From a checkpoint of a small transformer trained on Wikipedia: 8 layers, a variant of SOAP for these matrices.
Each number is 500 + 25 x the weight over its row's rms, rounded and kept within 0 to 999. Layers, rows and columns count from 0. Numbers have three digits each. The size before them is the row's rms in percent of the matrix's.

# layer 3 attention query, 384x192, rms 0.233, rows 202-220,234-251,266-283, columns 0-191
104:479520492500496495488484503471509525502502537490499501510507458485554501528487533493530487517476528532491492503504530531462489504496485485482504562495438539541498481516498513496520522521479569507483520449484495477484465490526485522501464478542512492511547510502482513492524501500510463530504490483443512499510538516541473468459488511503487493538481457473486550473491454525522488452519502480500488492504535500506463517446515513525469506489499479506515501446557464506488503507501493523495496500481484499468506512491530448487517521478460460581495501513494481482464530482522512457
100:523481507500545499514500461467511513471497474578483455495482497466499480516459496511533523497477489497477483499477512508480560531469495516487499550507517497491497556528489489499467467542492515466490470518493491506495484458486493521503501494482501474510524440476470518515514501512502514478505565504528519489493501469561466507490506469506468467538498538494551539471506528478514479474461548517529533492523505486519485488483489516507539507484486497506508539471508464529525524540499530497547493508523515483472467479508499526528500547496535511459454507549487486473498532509463482500
104:514508498521517523504510465491489551508536495546526469464508440532496494535507473493492516495475459511460509509526496500503476557484511501513523522461563510503494473470466508497482517442543520505485430503523490470493483541516525500503508491548482523502487530490472483500517527491500558510492481513484491550507492508502456467485490488454544487511451512486512544490500468479482503508485490531512469520516578533494538483515499503494523513534495487494491500521488438509506457475480513515501470479457507501484519507529511517465477490514513529516504529524521483475500487515439487498
099:544518483501483502548489539506504480476501456544479535498519508522517506565461455486495504496510505520510457535508514479504498488489492541503466523520480521512500487504462492542425508452461477451542485512496497483515494508517495468488497467500508505513475479488517500485483516431495501479539514475566479498477536485563512493484491535504482483463520488464509489528494541474449479525533518503514503514496500511496487479499486509476470513487502461515526517474509485511503494492477513518529497525495520473519503537512480444487522536530488535504547512470516502481515464498452446522
096:476461473516490538490488510492490469538467503473514510494517473524503476494501527537495521514493509542477499477507512512493461469547487551503478521470488502524490501521541512443504482489493495491508495500514463479533525499498523517445554518474448475534503510498487535547501526523506532515450517484530514494494512554491464530533497522510471503567511468468517480538480472510499473511519502507464528515507493501485428494489542524454477461501502541519501522477512423525543488505481506507501500484530480498512521562507524481476519486483483491499511503512532473492520535508520484505
101:488519502470513506535537532500471509502485465441461484520543518519511501514544492494496506498501564515522484489516489486487512487490521529491498461526531474546510521479500512514502470564457517518492470515517495532474528500507519516508503507524497543474479515493477504519485478503523538540514507491500460486491467513517471468498489480508483499524442479468535512452522516442463489451513463486459477476477517508494487498431519548498490515489497468482507524517492515495522486483482513479462467535491512467473539478547547545502486541528494536486503508484477485530499504455468514492
088:477513524537469527485535514511495517537512503508523547519513488491490500501510484497526509533498506489499483499483521504492472511472505489485515473509508507476485477505494479498519547510497520475454482491497462543539497503511557476483507493521503476510500527511513538511481513480492497478517501496472524550494454503490496550561489522506492501431518478489511480508505522487521479473516493484513509555454506569529510490531446468518501462459503482466499466491496504483502516524528414498537492430528497434500495458514515497509467502557490481540503541487511498486503470520479534498
098:529501524565483512516508561465485501512545522477477467495452555483488425484470491528510497485484461496545509487528506482517509500500514461472507515480492530533572516491508497481488477486536491472469540478494493544503497477508537484520536500503513490498521519513490510514459456498483511478478493463511506493531503473444475457517529470515480530490478494502531522456470490501506515521466494512508544531499485489503509500510481501461536495497480514513529493538510489444477507466471516486511537509489520517542494504506481514488495484505427535458474494515472536479495534487512485507
097:496541489530448503515525521518498516497523497485525487559506524520467521522505430495476489528519504502506484537538501508485519507519466486496518511464554516497467516465471513483526494481511504528498472498505513516500498549461489506475516509512534562492540481487515495480487508499498521465512526482454524536475498492457463516536494524556523517469510498522525471446501504525487538472502463507517549518486509502492495515492432494486446483479492503462492455460504489502548484518492466502494515479506504521502509507478531490547497515540490509511502559472554500512534468487501529523
099:490527475522492516491484545488485513550482479553487526467484519502453497463493488541487481506533518480511471518531503493518441506500526492465479501539502547481518516518502521462499453503483508497505510541499531507445436485495477507515532473482506538512468541489512521512535506469485506528504466548551522532507441526474508506514530493528489495491496480471516516504499507537529504482519469486489489526450492505445514471505491489515517496485475493482493510525508503486505534502466487456525535536505534506526467450516446490477462530528479510484525499498549494476497489548478499514
105:527524481472526496514435481521512466480492545509476490500489476455507502462491505468502505491507509510509506432501516534489482493461489460534486527532497497507507521514477481507471489499516501493475501476500502519482456465510459492513526521476494493487473463502470494529540494497504495519520491506508497513491499503536529441506531481483461516459481524461484478523493482501499488490491509480479526451511489537517492479512486541534539491484533528504521538512539499498476513549528497478519454488535521487462500448521482491497522543459487541453479499474419516515502535507500578512
122:508499491515476498471479475467487473471501461466508515467530495568488503516542485512493482517483484482468510519556503498476491510547489491502513474445515491505460522507495512481548511517497479526502493487511502483534455529513490519471514546509505519528509526460472458493492477482460496487483489496491496512484533468506495551499509455501534503529557462493494488503513554496471559529493501528524556490531506473499505497478533494475467452490481526509534468469504496509512439492532473541492501476455455547516549555526512517516518499497505534530487496489501526495496517501489495500
125:462487529520482489488534502504490496527509532500553474490434458498517511480493520484464512505486491508478498500445540517474485520495550502499509473474485538574493499481507535525511524496513467533514523462472490514498519483508502493497500544509507483523514530476522501493448538519456546499473510518461510513508500500498491523517505494494524487456503507544491513494521469485478511518450461502544477503520469500538491559503511472513503506512445516512513469526508512465484455560572507517447497477511478496514515533521510526504452488475472477461473511500502540512491516512496494503
127:503486514457535510501519517501524500488514522543493491497497524479498531497494495486523490495540490466525499440481462493517497480480518496448491530549495481484561507486553501489465493507465507470493502511446496539461503501508487507538468491491473497460511478492471534447541489498517503511549517474531469494536507466457529482520489507454444486514477516510532498517496492502558453500539496517498483498483475515496456463555483506487517510493515457497484519495506526458464542508502537488550479499529521481469531466506514501479509512547454508492497514485460495487473503505525521475
107:508486531514500484501493508463521560509495469518467503514509488504511517543485510515509471528456513478490447494533517506539509440507491483489489523516484514543527526468486502509502533505469502492490497491514531463542458499528481457485529461500530488503545481466514484512513468497479483499477501560515528492476530480539506519505481463459484493529508466452491467497502527503504519516432487534490518484509521509524512495480507532516512492496476500505544480495507588469562506523496509523485529528475458488518518535523526532496534532479493521515555460505499505513467518524477521493
110:505474512450489510472509502505508441558531509487500499490523531507495510443516541487485469456543497508513477447491512462515502536525523472477472446495466509488469496492540519506489472489506528507501506464490486506500497490489518472494519492516525523503484511529448502485501478428518534542479523487512503484478533538462503524537475488504479512494504506537511471524471505501507489498461513487508517549516501509505496498534501509491459477529503527509485556572530470484468493530536528446518505449481505554528518503537511495499472479500528489501477522466536525494466507494520513503
100:495490494547457520520521520499511492496534484508460491496472490514498515514474517511498496501498525503473437515493527526498504536515504471523519453482474521496512493480460517473489492506506477511527526472478501437497431457451517484450562515483510490521475496430473473510499523501490519530466468498460577523497496507473458495521530529482494466473484511534521505530509460548528494467510497504516544522546544511506497487500505529468485489491529498498494479504508467531548497500523479494497547486539520489533514499477505493464492467488507509465495501525497497475490546516529490497
101:474482496539469503529539475506500462511515480516477498533477547513498516475507482492505513539506466506532510522519533472519499497503456442516494472509514526505498479534509510517493549468476497480508514463523502530522503532551507460475549500494462451500534464447487485470519533505504508503532520483519517553436528519481509524463495482513488498501537462510505481469530475513494497469499537494531511525517505508478476491487468522473464521486438496496493485478475527504471517453486512492537510474493494485494479514501501482491458506487496487483459483548545502489470510538424512486
103:502476527474539508476489450494504521513490509528475494478501503495446499500467537483509514467453511495503519532466540535495472483531487491498524508485508482525529497447503503500495535492484473482476484467530504489508521510541451503492505471528492471507535535495481524495487534571474493493478506519538506514485507471554486534470480463492526466529468442503475496487529456462461496512534496519548483502461495523473487465503545459492530478495494498532524458505474517496473533538529569519521470530518492479491508541507496492511499503495500469500520480517490471506463545485505491471
100:538457474528470470481507486491473496526521540539542524542496503517507460502475518494499494524489502510491509502448530484526537500488478458525467463516515473577517502508490500431514522472519492514505499493502502468487500498478522482492501471529493513500534496494510506471504516516470505520504492481495489479503481528491492509477491512526520513529486491449554502484480564499505574490500496495536498471530508470470497497528471504491483480510483527510503513488503488465487509500475518497600511477501457541552475493472480504513464484527504470579505456497519497520513514500485489518
096:498529496491490471550491451520483505471481482447518464487494514520499504490499479518486489488554508449510488511514491498483498533488490518489444555514508543518537522515495509503513470526460529503485500498493493467430505461543500504502481517466520517507527479514504508476523515470490514485514498475497491495523498502525473484468546470492506535541532425528484487517491509510459526485564500497467501507482509481551491483486503517484503468471487480515476496472489484540490484513482536497492481530439503463451508461496495498525576509474458489490454512490549489509475484491503490516
088:470489521467543507502493505514503511499485502475498531479541508510523496531466483508543501525483501520467503476506498492515489505473481482506495464472493525488474528510502540465470487509509489493451464524495402513541509521578486521527498485496475477522519493526497503507516527504513539455501483454499513512473504447485522466510506498503483517512531493474534456468519546479476509525497513503450491491465505478506500510498494480506514468486488437544465524530480486561460513500532528476523489499517505527499492492476523547515494512508475495464461517510484501508492451463518524441
094:506494484510477522502515473473514442490486538512532512480524530519455501495514491478461504503501530432494488497555475483491508508509514503486480502529499464518519475487448509525499502491486521504502509493495512515512518497476521521489522530486519491515492454493516468485474475503500545476545493488480482508466502488510483475480488495485477527504506558531496462482480533516513496493532506469512545514509466512501505503486475539445431544480535514484432513445489444542503467459517525505481505468508521542500522485561466490495486488512497472522457514545499527530481500488523458470
101:472523518498541512520497529449481461504488460441461517458548468520465486521511515518500530549500486493498464509541543486481475517497445494483471521520518531475480501495488515497470538451505478510544482474489490510474484460506494497491530490481472513484530512458495476498495513543508492493458485459522485500494502506490515502504549491503494497519486487509472497490522569501514505511520491558470512524496472512493486453504531513496503482523477491535483527473501492514475462469458516514474486483479520526498504496497528503469550519509544524482479511541480560468454491536543467494
116:503473512523500444521538488481512488473484487500514511466484536515489492531505462468507472508481504482470509500441501525558522497530491494499487530515561495490487446469512528483479510527514489505512496506515529517483492510497479530462503583502498492527484503481479481488528496493524552481518558491520494536476500491545457514502519476513500490518475494451502544488483510477441505436496462495523477466495501497511522527479508505480464517488521441491482483480483472532512464455474489536493480525508473476480515469520509524497493512479533517513498504487490554543463480473530522524
082:480533521506528472515473537483503486501492493525453460491492519530501481502495472453478496553494512499515508538465516497497511510481502500531478495496510453504519488524532481494508471563502509478537473488504484536486494501439498502508525493488514491482481495499521539552507574449482514488505494502567507497471507526454539523517483499460514507442496488513512544479500501497505484469500523512528485464499489512496493539433507508531553505527558519511517532515523526501465488510488493497467518467491531478493508481514525547484483451521501462487518521502516522503477549499468486538
084:499503507499509471504494531501498518452519486450492501478458487519500500442507522512511519489504508543482512485489483500548519489501518460462507482489515525500518464472486521474542495477499485482490512457528521501529495495505523517505558434507478532566532505540488549514469512560492515469486483512517549536494451498485496471529509502492523459481487505506483505485494500487488499447468527491492468531478495499524432502477454495478516512508502446484476509545486535460484500497506554536495509505527494496521517543459487510472518469484486459481469490517464499485503540468496512513
102:468523472524464453502510531494500472483525462492478521483508527578493547480478486498500521542476500463499483504507501524496516505474505508463522518457524497506452493500466505482571503505529520486470518501513512557485483546468487472516515512456526544512500522507499501487510515459494490493520517562527515534454499518505522505514453491503556508469502534518526503480501528491526501504507509533534470483487511513488508499458480490528465533534530508432472476507515546453501478509496474529515508477501512486492506518500526505466506474552508485488531525493549518481536503518509519482
097:481510507502477530515491521474481529539489515464489554505486507531460516483488524501501464529522535477510501499484489523547495494516538479501496522491494513468519516530487518491552481531494515482481512473512490515543510476475481460474508501517456465559466458503491556527499522507521484482518499547545570555491470523499522501552489498471497496471532477519473471428527472483482502495543504495526492459512508498487458505474509524504516480483497473507485495533511517519506546492495519466525526514550510493481485484507495479469489498517501447451537509529473480476483514516494507458
101:516518491496477542542554502495546455526455498488476504537499520533495515489494474474483510491540489539527476490487509507536452489504500549510478538530546508504502508511525523527494468499469484434509507572499509524483503477475486464526528545482493497508503502461490511509504543538523477523528473511498482480513455514514452480508520512498513430458519511512540478530484498535521512480450502485498496507482486522477498480494489487505515492515494514490463501463511518511486539515459513504484455543524501519483475457544491525495445510536486499501517518479484507531455483509468510508
101:495488459497527499533519472488492495492546528452506515458481526523505522490492511467525462514449526487456479476474460511512514525501473486434504511472518486511480479517513483510557488511522499505479507489506484526540546534476477493504472533546508495512500494485510509493480444503486470494529528518487517501466514478542484550484439465489521496476522500488550483496492537496546520529531475519518491502501468486506475530449486490527477542498491491480496463498506535457523475532525496501511499487514503580519519467489518463461470452485484468502505476501488487479537513489492519500
110:477491507495473502504515524514490520517491505515542530514433518536479476451467480511520524561526482500505517494468545460519493520480535512494494496533490520484515496442466524543546475518506503495486495459505531473492536489486529473491475497493520537512516507515496495511480512503473515484478490556485531472501486521510515516543463537522496436473512475549531496530479511532466543482466437529513451504519491472500489497514484470499469497523490520531495461496495498480509515489483513502530544517549478482529493492520533509448484469501504470482453487485533516470501492518491497541
096:530505494463542527515509480507528449502445497545503513543503514521461501479464481535494516540545497518518516467461501457540519453499529508461489499496493490488537491454491502474534501489493439516493500523470463485481460519477521466506494494473488495464519527523483535502458492514491500539464492464512530539507477560477497490526508531459487448509504536568477507495523469483509469532494500526480538535520555512488528483523489490487527479492449444518496493504510484476512490528482506516499489501483493468507476493525500539492489503537478547511502500496477509506499515506502510506
106:502507469503446500497473551507497512554460517474528485534513496505510508522543466503455503506471482519513493515520563506417486511524480501484529544474540505498473516489503470510482511500471500475480474501505541539530528497505479514519467524521490502500540510521530490477508454481480466502496524497490470505501519498478528564485539435501513479491520501531476439453493491481507525495474516531536484507499469467547469495500468482472538480495483518516542518512490505505473512493482486465534476487489473502512538516476508490505527466546470482547497493476485496494510506465520477512
105:520525491493491533493505478508528511476479482481526495481496513491519510499548504526524487465436500505558505494513497507470509489501543510511510505545519471502445490502500492518462513493516483489560434510519522514499524511542448477493503511506481477469545471441485506541521493491539464474517508497512489494497516528472488468471512478486485533501498509457468477463526494456486501523465547465518496512487504486502520502484487508494517513510532514487485498506462539553524532543548509451493449483475470493471502514471507507546501532506515504554480511491471446506524529506500450500
113:511496500488523507543489501483499474525501488505477518450476537528450459494483468503520500504545510504496489501475483510539488532500496524526511500514469541500465455494453518531502500477535537518485531506466494444479474485455558480498521493513496546512440550536486518496496520494493547513466501537531530495499470511512481497533508546492483495494459484503509515534543485528469533482486528487519498505509531515474471438561508520484458524478444484472486499506515474488490497492446508497499509533511519483529480489517493481492514498494496498506505522516482518486432488500524550526
107:449521534524461499519479516513520477535529548500474480519503493538504495468475488476532525482484476466537491439544475472452464531500519513476497528465509492533478486517520525460516481480491512484503478518491506495540485411484514501523526479483518513509492475468484504508498508462456517538500501509472504492491490515487489491481469473533514485485528517491455462453519472453538545533508503512540494509524495504481501496484497513466505524515473516524488495524511472477515482500528481495587512497516541488493473465490520499498503492516492496427524495488525502516497496557489491518
093:481511454475510475518495456491502496490497534506480511475530554531470478512463501526542549509487495452514523503516491477505483517522464519516526503478505498503492504502537449485576519505527466519450495499492482533492487545466500492490454469495480530503525484511510559526499483510471533517466491517474545503511522510482511519489504494494559473505471462497523515508465487534481502512493498546455511482533509470491499504523535528464539483479492474509482489421461539493483525455487459497523486500497508518513483500476521544505490465485522497465523497498517507503546493510460520487
089:492516424528483474489500540481492527492502505484499529489488489537506556502534487556474506498481556476474475502472497495530490535519515543480502535481513449505506446499531454461516447531516443512466493536502511497458486530454469497452495549503454526513503512521518509529485473492488523461460473540503553513480526524501503499490507517478474513524491520483503519494514458495511528506491521505487479493510500520521539485468519514489480528551469493494494485511519530487478476506515466512502491516491526540468502507508533465515502518483539513472489502502502484529492512548458515476
099:511490474482521514493484461514509512502461481492520497511489540481514475478437530482518504473503507496460534509535551459489486509532463476527498439497500538490483507500513489535547499512501468525489541556517512501522478482460512496510541514528530551469447476507480500512456499506484503495533500522509450475533526485495533527483512515501481494558517460549486497514512535541431491522531493502500538506470511505477480466531477507508502536504497487523437459497505498484491534484502507542513497525502538493502552521509519505525499494505521475509495512504537473488524459537498516493
087:501536486512481511480503490490489481507470551508502534539493485473464488520479459484489488466527460510535480471491505510527498512551531484502486494493523502459473561515487529478488471513536507480525530465480522532495558455443477509493504489512463467492481510504496506530520512532515504526520491526491503540469505505525463512533500543484547501516533536515539491548499470506525512502454484491470521509527528529479490476487462470473520550487502554525471500498447514525491500479529472464549500489533491452500492490520503507521502507499515471448467487520498467507473504509455497482
110:489512472493472508533500477480463565534484470475488522473484471486499544469500519484492506511435510491481488492490506470455509537536523519509487481485492523551484452493505472529539542511497478495546538477476540484460522513529478484477522507507496484480528501458513502524478472462467455483430472494509515525506520462452518477496490451469490517424502483518475498464500503510490513500490502495485501523493482532533539556490504500513508534519472473494526493509507510544520497515499542492476510476474497530517522521480534514479518467474506508502493479488495519456521466500517521535
099:556480505489483485510516467523543483522528525522472436518505513515505544505438509474471505474547479493512513515493482461513516477527490470494497540488498516525490582477450512495471472501505522516526519505483500507478466504459565485498487474504506496481492452519511499468457525496515540478550477536476523471495503542531508501524468491547485450501508508514480495506488489507493498481510504506502490463465531453491473470498467452518520499497514528523502499536484499496510510499481487494542506480550528503502458516501475493522488482500506499457516515465461520466483514562500514512
086:485476488532521508495491497495518507489495508544467524486551467494567521495552460551484472523514514504507457505482474492513477534552547495509528539479481463505502481501513499477463502526482569511523516505462524517529517469469492502514490520516461497473506536493495469485496544523484472539506479494475499473501494521461457500503499519480497536488491504518516496481455492475509493500484502470472474527496477473521495506509555487496485482544525502515533528506508471502491471531455480511475503557498493579522504480456478473518472492496546479526459483526481528495500521516480528514
066:497489533475519532475459507483533543506501468538491534455532491497504445506487509471494506478499460523499484522467474486465521524553487504535481497541467523536478456525469510523486491513493482512534470496459517484507498484508488511523478506494508491463467520486474486485475506530505494525546458474468476502530521512479490539499485495515506493496509518451451522540519496509509488523505469505530516456509564531485500489466550513489547482517516503489498535519498531532459523490484509534461464483517457463458456528476486505500492516523515505479486476522499506543526551478515507458
078:535489525506484524476491485519527507508516519549487515497475487505449498518508482485483535479505456469525501474495535483508483517538504491524450529505493526482470464499468481510520502509558502495472509505498512500438456505528499475469519494508524512492502511520486463506511469490558514515478473520551492536485510468483516558508440508511534512497542520483499473507503476470462504454472466475489453503493502516477479456471502481459546482468526489419500543508492520483522492516449482509523481509534500507518480535520446514466497491505478522466522497488528530494482481521516508511
063:543482553528506513478484485515484495523518556521496492516541474512439489480495466481479539463510495451478496490477486474514470494460458489498534480519502534501489520480467497500456517502519522515466499488490540527535471540528514475498502510510531505479540477498496452489548484484525484438492500497528494511467495461508521530540565472519433495505496539449470474490503487548488525479508515526505506498549487495474498540495501504473493496521491536471458485502491487495506532522488489542484503479504502503508445476535483525506543512519471536508514510478520497507525464493508518495
063:479480479453508526487493476509540544506524486503508516512515514455501522536502508506511541559517488535541545517519537484525494495479472517497494524520542432506468505504492532490506504546529492460510437467488499484461476539529469532533479494501524462453509501498487481521516476488518532491514472458504490537518472498489486471472466482538536496490485490517533486464520495488518506489512477509479533503562489545499501528519549504513504502458516504496503499502525500479497488526496536507473504498543501433506470500517499513462475493481493523553463491530495561480510527511489497512
080:493494532477484521486491538511509483518531508514550577500491460507472504498563456536472502489496499529511470457486509502538466558514541471512485494487495513511506503477482514507536464482490524476504506473497545485486483473466492460489514473501483530513440527540499523529489492483501506531503509506485562524504535486475504542524508530506466515479508491508489529496527503523504499497500495487521492499512464476519511497538487475488486499564514493503530484549469527531551487492461487502524506468508504545491505465470508506483548469532511477456538505488515539468467485489545506464
092:507493519499454538464510514504488500522492490520531497517495528523488475486524530467501473535502471518506480541480489512488454532503527452490484524536508517504494465487485504514526550490489466490501482432464502512515491528572465560482520474486471477496477510465470475492504525511512472503478535485525488506511492477513535520512506482476474483481522524490498462489458512487458496477484515494496487484519490510471483443509478461520521508492533478454473497494509498503451550486490556449515479453523481482489478551529526516485458479525497471542463482526505460493502501481486504459
102:489509490498533473548510503468495513511501530490509487511518504504497538505457522499536465574468519466501492508492488553493504464485486465491494506549510481486496481449472503549489504538466464493456487504501488519473503507531473486545464488495495491453553517503488499490490511511480514460536503498504455484533518451485506523492515498455496497475449503491498505458518488471516477444510510498489491504500541514501483504476495509533569501498517475479457497463488521510511541489494488546525500513500568480481522501485512532541529507487493543476442498515463493466482494459504511487
096:530505507513495507471491463479503529531503496473503508432466531528510525541512513514507516511513488520460482497504519448474485512503500507540518475434551498504510507502509506507511483510521538534478464452503532519577483523516494507485481518526522531514458463474495482479488456528496488495510547516483495542490530502510491490508494502504484475503541497509490467498494478531458548504502513500516459509527469483478519489511458491486447501502454504460453463517496456490494505526504517480517494479481477529509497514495517537514491461485550480543515475518515515537508471560536536474
093:471531477503505503517517503534507522487487492515487517486485513486500502466525488494524524497434461481497517482506496489501476488482510532515515462502499567493544489537516492495476527484478497516492524516495527514535514486559530500511502503505521512531499531495487513509591489502507470474474528524550505529499518450491487527503519485512469447474468480535503509451492493513503470523509489534504486453477443500482499475494518536493549530483516466528524531479497508471435511517530530538486451513523494508506496496476498500448478526516480496518519454501482488513492500421522520482
100:518491554550516497434485509496486517462488516486512537520485494519462498513470500506523525499486541487518528498484493459474502470464448490533515474526489506485533511551493512481464481474526483544498468500511521488506530463581521535505501479458506540538487473495487489526476482501509534483479530510489476490519432495480497507550513509559467519502497508479502472493470511527466506554507516500516497461499511486476504494493503486486482489508522542511452560519490502487494495469521488518524517549481502471528465515522486489507527489543512476529496532487522463531523478527489488499
097:480455504477478506508534510519496477513476512507459520528485500510495475454494531494481508494475514441544477546429513506486486521540491482466503479486517482486517489502493472499498473482500479501497478499484457458499520485495515461469521526444492486512494483499487463527485524487500510514442480537515506543476504514511512510459463520515518512487511491503541535504480545532487495514413494469514507470515490505514501533501530483491487477488498525511498502493542497493493437507506500506499519534521473560541487500497479488550488503476495569523491497472466499528522491545437494474
# layer 3 attention key, 128x192, rms 0.226, rows 74-91, columns 0-191
110:511454495456504472576504492493471482513507480484504480544477525500475508522487545477501506474477505483524430541538494477465494496523460494509490510508502513491505479510516507541535528514494455478470459514525485488427480512526492470485468512451542492521505530509480515504469487485507450504483508506519476460492475476481494509448470463487501529477499515512506443486453536524483500528520498512482463412472513504554514502486538504464503506502504497479467511500523489552533516493465504521512521508519521512487493511497466491481521537507502503521515489504534495498488471523507481489
104:511497446495512526490479524514465479522527531432539492550494514546536468515541471454536517524513488493517504464481538474477453509551516482483536514501493441509488483466469441482498510517514509509513476516525447498523502535522482489534538499495517516460513484488494482490474487515512465509506485530515459478508499525509490546503475512521481497461521511474509501520479494472538467500514466556515478502509486482462522505529474491476492484502527514559511538490517525501464488463499492471526509472516537500471512548512494509482512524476497538509489497535495527544470496528481490507
105:539492531494461508539472490520462500484539486481489474508460513461508502478456510490493520478522506470499469466476492494444523537528520495482469452473488490516505490500484491498500505506478470527483515465493551499518518463491519507468509492500548498471463516528511525465486509510538492512520504477514524478501471517509461567516527471479510516485574495523508533472513538567493498471492525519510505496526477497472551465442506485511488521493516521474510455520456505508539526444493510573514515532520478484504511492470472501492468492509514483520522482485470487480513508531516512514
100:490479507498540558464527537477499561504461490520515504482524561456500521508481507481506555572484483550448469472506526466507521494508477472448495520471511506536518477522491480488507518522523489512476518458476492518482495479501481506494492498552447498475487472501505459479503536494497472455535449522550529460501507493496471494493520507497467501499498508495501496530478470499500472511494503492500471521517487534500458553489515470477519475530468513512537504506506496462531499507545497468500533476492509532490502496508523495495498447509486483452510464531478513492474457498484492496
105:473528495506551475520505500511502524470483469473537566505470491474490525495487474480477538489501485490502507505564501513444468497516508502497480515505500489499494493489486469499514513524482506501550500502477499541487497500521501524512524526522515514485467468543497456458481460469473521490489497502493474516561519502496505510544534468486477518529471505569462502484532482458521507488517501452522528487512467525521548496443501491515511463483508510474510502538500534463509512483483516444475490518474542523494477524516489494474481563539503477489468469505552474497497536487530495478
113:508493532464509510504491528554469518538520501532505496517522520469511512509469516513498499472549450505525472501516520512442496478482534515548484518442489494492501526511507516480522533495478496488473499478502512494508482501516475512531470467487498490506505467508497494451473513496520534485513464514517536508482533504489514498478478516494503497467546551481488434529530477531488478512492508495516498531495456460468460478493484523532520470504466503530506469507518487520498526511509494442482539431485486457504526483522490520466493557540475544442539503488503455496540512499506506478
053:493482495449464478509476467487543508499496500505506481488458519447503495531500488511518480511479500526507489458475462527512519468472517529484514489523452496514498491474504530481487545485507457494459513502490471488505471545475498491457445469486549479476514470499506524456520483502470478515475463490526475476459516480538471492500487484511444561532517528469479464488513479502540518491498519547489518518519499547564512525497500478515490524472480547493477487478494465488508493517510485550469495528525512515527518522475496487503527506496511472466492484512449464526484515475449514522
072:512501518503540494507434505497508470519541528478514521486522511529531443497499482494522490532468507521439498519505457498521489507503453503480492496546512445522512493487506480501485423507494521486505518487459481494527503427494465518493520507507491496455495495492486517486499523477449514541569510482501532501509523517509512515510558526506532546514525492495528484516485534499501524520499511521484497500504463500488532525528552532473484521484547512499515471485459495487464529504510505510514488522487518508486494503469522452474546461512533514509501492486543469450506474480456491485
078:507456482531490482536464475534511493517533495528513440542494476494496512482473530511482469465459503553528488530508493492501499513518492540547508515553502535515541536524506524515539509484515521512498515559520509455521532506536526502466494503484491464504486523540491489502469485453491507463461500484496519479472503502479501543458514459507515510496498458495523489520519494505480509503523490516513557477452480522514516501497553503526492559519525528506476498480494492506484505531483473492494507479525546555535473531479498491480498537513487461470473553551492483502500497518508513521
086:514483529492487507485514538521490505467530525520544501489469500504520444500504511495489484482478499483518498526506519524471494476504481459496486466492527429500496485475540537499459462486520499510444540519463483490520467539529472529473498519508511519492497478482498504461522507537460506500537516463464507482527545448508458486489494489553515473539513503526542479531485504500526545489504486496547529505499513463545529503520502528453475503473533537522570509476508460474524483503492533546492522540513487503455523517466493478492541498491504491521515474488513485493520481501505487483
093:507525523516508493466498536480499502523504494491524463525550450484502485515496559509478544478496468506551547468536540517486493481537513521482474496496511510522528513439516473483486479511490507482507504484479487480477490515472484520510515490502504484536549503461492511474505514534507491473508510478472456505503500436506503514548507471516519483510534501520452489440467472482481522489520484497489508515473474455500516525544520494501487473472487517523514538518491514517542498517497493515550460515474545525499497521467521498484567538537477479469527504457554498512524517477492462515
094:481488464518472494501497499469494505495505502526481478545514481541448550525511493483505508512478514537556496504502467485499484514500501516529489527529480503471529488503464501491489505539490522474517492513506514532533519478525472493510502467517415513535449511523515489496476520504477544486473481533484489485477467493481492477517530522490503497469497494543474507490477516471486441523501532482488449493520456475518485485514496481535480483527513504519474512472446502519510528550419489473464495500507562451519500465529505513509477487475535503460490491538495523557500484488496510518
103:550537544523481471501494508506488526511512492511504467462535497478559513500497509493494479445503528419523507490535470490498530521498473465463488527465499523473490484512520479469501517514504516454519518476542483490515545545513492501468507502492551508527470495502475495537537450483478479500513502508468491460487521487449500510474532452484480477492476489503468527494504508503507516498525478489541537516487514474495505475515490450499481559499525515493547540509522552481486484515501491530505442541474523495480504536475498501527483508498453500484500501448501525499476468476504486512
097:485459493506448539496478487545496536523501526529489468501546513511538497538517495503523476520448514493513502515540453498506475545525491484506509498506495524509483485507431466487543507533508508484538471520504530497521522503473501544480485489509482532499479497492505459499520546501478484453497498519449521493457474455525480494498506495526489536511500511516489491508542526536476516499519505501517526489445476483514495494503498545503439540463501508487500483457500550523514489540436505508468500522497511510510513483483508535566504498484530454495492550527517530527475471505496509506
103:514488469483491487494489506476522515502509491482520511494528520504499480555559496485487512501503507510516512490450533456507531487472480517499503504488504512474521440496557476541542511484504512521518509436568534502489512482527501547524501517535457546490437535530467535443504522499493495478487518461514507497495512527534530507520468500504488492446499527515515541506519446486496497498524548471521471528534525533490506534521512494475478450470532499495484502505476473511457515501504479455530491485503479460536511487482496517504471459527476476531519497514494474510511481488521483507
117:497484491508506519511492478536494492452511531536485546462491483511471431499497557481470494504441470480502521457448460499515536493522521512486498448471462507470524509500475529488478526498483485511462511489502508504474513508526488538542518499524541517485475503500525495512518499565509520495480509513464496484525495457486514494518454518482523494528431466531520533526521488531513465462488486486464501533495511504507467496510528485496555465526501500498530518516497511498531485542529510509502470472507485500444488521465491481513530496509509470547469500471473515453501476476506521500
111:519512516460479482450488500483507487497524501498539472511551508494489481465512509522484483472459484459514495503555499469463526500497460501491516498496545492522481475535463493493481508471527491519489513503478489484508546456499499502516507473483501512489540482491514538552477457463465494519508502506474521510505496492535508519470482472568509550510492481449491504540512474483484469481544491503495511494489488486501518511493499515500509488495550508496510519433508534443470492530515479456467494520500499481523512535451478512507438492529485504495505524508559425507522523500455498517
113:524468467489495472470513548508469503515474516454533432513490482519512509518532484490500512550505480503476499483427493466526507518516513476470470497504490507498520484505494503484483494518492514486514480501454526482433460506506501532541490481503497501486537517519519523530503517505478540494496489525484496487537495474482514559519512518480481491493492526505493508485536482503526524508489483478551495492513523485507473529516492511480493500478484493455520516505541482496504428528475511494448513522493490483501478565548464503454484488429507478516502539544490508467502560514468487462